Weights of a small transformer language model.
Size: 6 heads of 32, MLP 960 tanh GELU.
Architecture: LayerNorm before each block, learned positions, tied embeddings.
Training: a variant of Muon for these matrices, 137M tokens, 8368 steps.
Each number is 128 + 32 x the weight over its row's rms, rounded and kept within 0 to 255. Layers, rows and columns count from 0. The size above them is the row's rms in percent of the matrix's.

# layer 3 MLP down, 192x960, rms 0.0601, rows 0-48, columns 512-575
size [ 99 100  97 101 101  97 101  99  98 102  96 103 110 103 110  97  97  98  99  98 103  97 101 100 106 100  95  97 104 100 101 104  94 103  95  96  97  99 101 102  98 101  91  98 101  97  99 100  95]
[[ 74 134 149 109 142 138 128 105 140  98  67 183 108 106 160 179  79 108 158  85 101 129 117 137 155 147 132  80 134 157 111 149 119 121 115 161 140 110 139 160 173 102 134 101 109 109 147  77 172 133  97 166 126  82 234 177 106 130 134 117 101  82 158 114]
 [230 142  97 179  84  99 176 101 110 114 190  81 155 132 112 109 132 126 134 143 146  70 119 103 100 103 140  94  80 121 167 115 104 150  86 102 139 229 155 193 116  97 120  88 109 145 145 141 156 139 115 101 112  87 151 188 135 146 112 160 124 217 136  98]
 [144 104 144  97 129  94 107 175 155 130  81 137 104 138 125 110  98 120  85  29 109 111  86 155  96 176 148 162 168 131 129 163 118 157 154 149 124 133 142 153 158 158 156 152  88  60 105 192 131  84  94 127 118 105 124 205 134 136 109 159 105 114 146 158]
 [121 101 147 174 150 157 166 216 145 121 161 118 179 134 144 129 111 120 135 173 118 105  96 131 105 152 120  57 126 162  85 126 168 128 146 128 116 217 141 140  63 118  81 164 151  72 192 121  67 103 138 130  80  81 104 128 137  77 165 195 150 128 177 103]
 [156 146 159 187 129 132 151 197 146 182  71 137  97 178 146 131 126 167 101 132 136 118 141 138 133  99 158 160 117  87 121 131 138 106 130 159 139  82  79 150 148 138 149  92 107 117 141 151 115  98 106 108 149 180 156 105  91 186 141 119  95  98  89 128]
 [ 66 122  84 103 143 178 125  92 103 127 174 101 146 109 126 130  76 103 110 163 119 142 135 123 126 129 127 121 214 126 146 140  94 151 139 134 120 170 112 152 195 157 146 141 153 122 149 149 138 134 119 100 212 160 121 128 109 150 127 118 138 152  91 113]
 [ 80 127 147 140 118 143 106 107 101  95 124 106 164 147  86 119 125  69 122 134 108 140 147 136 155 130 145 196 168 134 161 108  90 132 155 126 117 136  89  90 208  82  77 112 109  63 125 160 148  86 129  67 173 151 143  95 104 130 132  97 153 203 158 216]
 [109  99 110 168 127 125 149 104  87 197  77 120 131 145 100 131 130 133 134 177 159 100 106 128 125 133 118 117  97 115  55  73 150  93 163 124 124 149 154 118 181 123 115 162   0 133 122 127 175  80 140 124  93  83 210 167 146 109 158  93 142 158 176 109]
 [111 131 121 175 149 113 129 169 141 126 150  94 106 137  92 122 149 139 137 162 200 121 151 114 143 125 158 118 128 148 157 109 130 131  98 109 160 100 129 165  83  60 138 124 116 166 158 122  96 130  94  79 107  28  56 114 150 112 128 128 106  87 157  55]
 [112 194 133 205  90 123 147 130 150 149 146  58 141 138 119 126  97 132 127 174 201 142 113 146 102 101 115 133 128 151  94 110 119 150 152 107 134  95 129 133  61 123 121  97  84 119 173 133 113 160 102 150 109 154  84 140 110  55 136  84  94 150 194 130]
 [133 133  93 123 109 119 118 160 103 178 133 165 104 126  99 124 149  99 152 101 111 139 125 116 120 148 123 105  57 107  82 128  98 120 144 103 141 197 135 165 129 140 119 134  67 142 128 146  67 196 178 127  70 123 156 126 148 135 138 118  92 114 162 224]
 [174 134 169 155 126 124 151 151 123  91 186 157 140 160 153 124 120 154 175  93 120 136 133 120 113 102 133 129 155 130 145  94  92  52 215  96 121 106 168 118  65 174 147  85 148 148 120 176 123 133 175  80  77 128 128 156 141 150 123 133 170 119 117 150]
 [141 112 135 174 199 123 156 114  66 165  59  96  95 169 127 133 113 107 188 148  78 114  91 154 120 159 130 198 115 100 179 123 160 124 135  69 140 114 139 122 158 136 144 112 147 149  92 127  89 190 153  99 114 165 114 103 137  93 105 114 139 110 111 236]
 [152 137 145 135 140 113  92  84  83 199 171 200 151 150 146 111 118 109  84  93 121 138 137 130 120 114 113  78 147 179 161 137 104 106 115 183 132 166 146 138 136 166 130 127 157  83 147 168  84  78  92 182 154 195 143 170 126  39 118 121 105 190 152 110]
 [ 98 141 133 176 109 175 139 131 141 126 128 104 112 126 157 142 205 128 105 110 133 145 107  35 115 139 124 106 181  98 196 146 215 182 106  85 126 172 130 124 162 104  53 125 141 128 137 149 149 189 123 163 126 154 100 176 117   0 162 161 117 117 106  50]
 [137 120 121 121 157 201 120 155 101 197 117 156  84 118 110 133 110 113 113 128 178 160 173 112 135 173 118 116  98 138 154 106 101 162 119 122 128 110 132 109 197 100 118 145 210 132 203  62 120 143 144 170 143 112 121 110 162  87  89 138 132  90  46  92]
 [131 135 122 178 173 167 196 144 119 151 115 101  70 125 153 152 115  67 158  79 138 131 122 153 127 161 105  79 200 111  35 115 169  71 186 101 114 105 140 155 156 126 136 190 152 110 115 135  88 158 136 132 105 147 112  51 120 124 117 129 112 181  84 222]
 [106 168 138  61 110  70 148 163 137  92 148 120  53 138  85 152 136 125 118 121 124 114 132 119 165 100 139 172 150 113 188 154 185 112 171 162 133 139 109 106 116 128 112 152  90 160  96 148 123  89 146 123  73 150 165 216 115 164  61  97 103 166 126 151]
 [134 147 159 101 145 130 152 127  85  98 144 160 119 138 107 116 148 172 149  85 206 160 110 105  96 158 168 136 140 137 159 162  93 128 140 123 128  71  90 169 179 132  90 105  78  89 111 107 149 122 187 134 158 134 138  69 127 105 157 120 115 147 110 149]
 [ 89 109 137 189 114 107 188 132  88 115  77  92 143 107 164 150  84 114 115 118 108 118 104  98 127 114 119  68 150 125 146 139 113 181  93  85 150 191 147 149 128  86 104 160 131  88 132  91 111 181  84 146 145 137 140 166 138 109 213 141 140 102 123 132]
 [148 148  74 150 153 140 138 164 104 122 135 169 136 134 132 154 156 133  98 136 212 115 135 139 115 105 151 111 153 135 122 140 105 136  16  74 139 163  48 128 177 172  98 180  60 148 115  99 185 129 128 169  95 110 129 127 116 131 135 161  95 119 153 177]
 [137 160  88 103 124 125 172 133 110 119 134  92 109 104 118 166 164 111 122  80  78 134 126 131 113 150  92  73 112 159 105  98  75 179  88 139 110  62 143 138 103 146 129 159 126  90 124 100 169 100 125 182 177 170 145 205 135 124 152  71 144 202 138 155]
 [113 111 127 136 146 149 167 123 104 116 121 141 139 145 137 147 156 101 148  78 138 137 133 115  85 141 121 127 132 118 216 112 127  77 167  98 145 118  97  66 116 143 122 146 158 178 101 120 116 126 164 110 189 143  94 169 157  80 123  53 104  65  84 196]
 [148 119  99  59  93 132 122 155 132 104 123 123 104 107 148 128 119  87 111 103  97 127 122 152 125 167 122 145 114 174 101 118 129 131 158 123 119 116 150 114  70 103 113 120 118 129 148  95  86 132 137 121 128 127 122 115 132 173 113 119 130 141 143 104]
 [156 114  92  90 175 135 122 101 135 147 144 123 114 137  91 123 133  98 158 107  62  99 155 196 167 137 115  78 175 168 137 127 112  65 149 104 120 147 141  83 167 113 156 141  57 112 109 160 118 150 167 146 124  72 138  76 104 173 176  95 101 166 106  72]
 [130 106 131 190 121 130 101 143 159 123 154 154 128 167 129 116  68 134 162 113 162 120 150 123 104 141 153  90 157 131  70 127  81 115 123 150 134 156 140 137 169  91  78 165 127 105 106 111 169 154 109 157 101 148 225 117 125 139 151 133 100  63  85  92]
 [177 124 109 119 155 114 129 131 150 165  34  72 113 140 122 136 135 121 129 146 112 106 158 161 113 105 138  58 116 135 142 110 162 140  62 116 116  63 143 141 127 196 118  99 116 198  93 140 149 165 115  90 130 161 142 156 125 190  38 209 103 149 113  95]
 [106 107 109 172 140 133  84 140 131 164 110 122 121 136 138  94 107 141 139 132 109 130 102  96 132 115 152  92 166 132 101 186  46 194  47 161 137 120 115 152 134 141  86  84 132 110 191 124  74 170 139 125 171 137  95 166 109 198 147 121 122 119 131  82]
 [156 185 126 110 126 190 152 139 109 147  78 103 208 112 156 159 137 112 130 114  83 160 153 109 134 137 131  89 128 116 129 138 130 138 110 144 135 107 109  76  78 144 103 116 121  42  94 141  81 197 129 161 152 178 124 107 140 118 130 152  99 167  96  88]
 [199 102 127 130 162 133 128 138 117 198 181  70 141 122 128 142 172 134 165 147 153 132 121 140 100 150 111  80 132  85 122 124 173 144  80 139 122 208 120 125 144 113 121 133 118  74 151  89 123  58  93  87  77 121 149 108 135 151 112 118 147 117 147 121]
 [133 125 141 129 103 137  94 113 141 154  95 160  88 127 106 114  77  96  97  83  99 144 138 156 145 120 139 106  91 137 134 121 163 138  86  94 149  65 121  72 207 119 118 140 107 149 134  98 196 172  87 138  96  51 117 139 117 101  98  99 157 149 170 125]
 [ 70 126 125 137  97 100 129 108 150  98 137 108 161 115 153 119 112 105 142 120  67 103 121  91 124 102 135 105 123 123 128  70 132  51 154 142 130 152 131 168 118  94 220 123 217 119 145 105 115  96 133 103 150 117 114 119 176 136 125 143 105 116 124 111]
 [103 133 157 130 127  98 165 129 131 152 144 171 113 116 140 137 155 143  78  94 120 127 109 171 160 119  93 138 176 156 154 125 161 108 131 161 136 166 129 135  59 189 184 160 140 114 129 167 161 123  93  99  94 173 112  89 130  73  90  95 117 111  85 172]
 [172 124 138 150 123 147 139 124 133 112 116 106 108 112  85 116 144  81 150 117  56 136 114 114  58 127 126 107 114 124 131 118 136 148 126 100 135 162 104 147 127 155 111 143 125  47 124 123 180 178  98  85  74 159 122  74 139 109 103  82 150 200  37  96]
 [ 91 117 101  89 102 132 116  55 125 116 167 113 186 131 143 125  99 139 197 110  89 125 162 166 146 130 109  89 102  79  44  88 155 167 106 161 127 149 132 104 173 110 135  71 137 163 114 186 146  99 170 194 128 111 133 204 135 136 122 125 153 115  98 107]
 [ 87 177 125 128 160  85 122  67 111 173  90 173 125 149 100 122 103 147  88 149 134 151 130 126 127 109 118 114  58 110 106  91 167  55 163 124 141  89  83 155 160 153 147 144 106 111 124 120 162 123 138 146 113  96  96  80 118  82 125 156 124 131 172 150]
 [ 71 111 130 141 157 107 160 126 102  78 116 134  94 162 160 151 129 130 156 137  44  88 132 100 123 157 123 123 182 113  89 138  86 123 209  96 129 103 122 112 164  68 117 114 120 102  94 144  31 125 145 111  98  69  72 129 103  57 133 160 161  86 101 143]
 [110 151  80 126 176 217  98 141 136 138 127 134 194  90 112 123 151 161 112 156 149 140 139 117 159 128 102 147 104 117  60 115 150 154  98 151 122 136 153  29 183 152 145  92 114 100 120 188 119 123 114 162 147 147 125 135 149  80 143 163 173 110 201  87]
 [102 128 107 178 117 129 112  83 151  38 128 179 161 111 145 102 159 190 125 121 140 151  97 125 137 113 126 113 208 147 142 145 135 143  91 143 144 173 162 139  68  67 148  69 117 131 144 145  73 153 136 119  61 138 112 145 139  67 131 132 131  92 184 140]
 [136 112 139 168  96 164 137 140  98 141 143 186 168 122 135 152 183 148  96 137  96 186 118 142 142 176 129 144 130  88 150  58 134 122  97 103 140 165  96 136 111 141 111 145 138 123 113 105 149 117 179 119 147  90 148 157 140 141 157 117  36 178 178 160]
 [ 96 157 133 103 145 104 113 132 107 180 105 112 166 143 109 123 152 118 123 129 111 133 159 152 163 133 154  99  58 130  80 144 132 111 149 134 119 125 127 135 133 116 135 146 103 135 140 143  99 128 131  89 187 140 123 139 123 108 131 100 101 132 136 221]
 [ 78 102 143 172 119 140  95 143 139 152 168  87 134 133 153  95 126 124 125 179 143 111 105 151 150 157 130 179  98 138 141 150 131 216  63 147 127 112 133  91 132 125 168 112 153  97 122  89 138 125 146 155  71 135 102 137 122 150 115 138 150 163 103 188]
 [ 97 114 128 139  66  87 109 147 181  75 106 123  98 159 120 141 161  84 120 132  90 178 117 174 102  61 139  89 176 159 143  96 171 125 159 124 133  73 128 154  95 125 117 158  73 144 154 159 134  89 130  90 142  96  30  80 157 142  97 142 102 101  96 136]
 [106 151 105 125 118  35 107  45 131 152 174  97 151 137 146 131 133  98 140  96 128 122  98 149 165 139 105 144 108 121 124  95 144 114 147 131 134 165 107 138 147  91 130 134 116 144 106  68 159 134 161 136 186 101  84 174 169 162 157 136  82 125 114  90]
 [107 132 133 152 119 158 119 101  92 231  76 127 126 129 122 126 169 114  86 114  72  77 136 142  86 153 150 119 109 137  93 152 108  76 116 132 113 167 135 131 143 161 140 101 113 128 129 125 101 136 120 164 118  67 109  81 130 139 129 160 118 196 164 172]
 [ 85 148 143 162 104 108 155 112 117 150 146 111 185  94  92 135 147 108 131 122  83 121 120 112  96 108 145  95 157 110  78 186 104 134 166  92 126 140  95 117 110 129 144 166  92 106 152  58 128 119 123  91 174 149 121 115 150  99 105 132  91 153 147  95]
 [184  97  89  67 107 147 101 172 158  82  93  96  98 104 160 121 110 158 113 103 122 138 104  86 139 110 113 144 140 138 164 112 154 111 128 151 113 101 115 146  97 114 130 170 147 159  62 137  98 169 133 115 118 127  61 186 124 124 110 174  97 148 192 179]
 [162  41 133 125 125 127 116  95 168 177 134 142 114 118 126 117 146 128 133 134 134 140 128 115 121 113 124 199 126 125 122 138 146 133 113 117 140 130 124 127 119 173 126  93 171 198 126 111 155  76 123 168  83 179 155 128 138 140 139 130 148  77 131  77]
 [168 124 128 154 150 157 163 194 137 184 109  66 110 125 115 102 110  93 126  92  88  74 100 103  92 128 134  39 158 188 152 115  97 180  65 182 117 135 167 141 170 136 181 201 138 111 164 124 105 154 103  61 161 125 136 139  99 141 158 123 156 132 159 101]]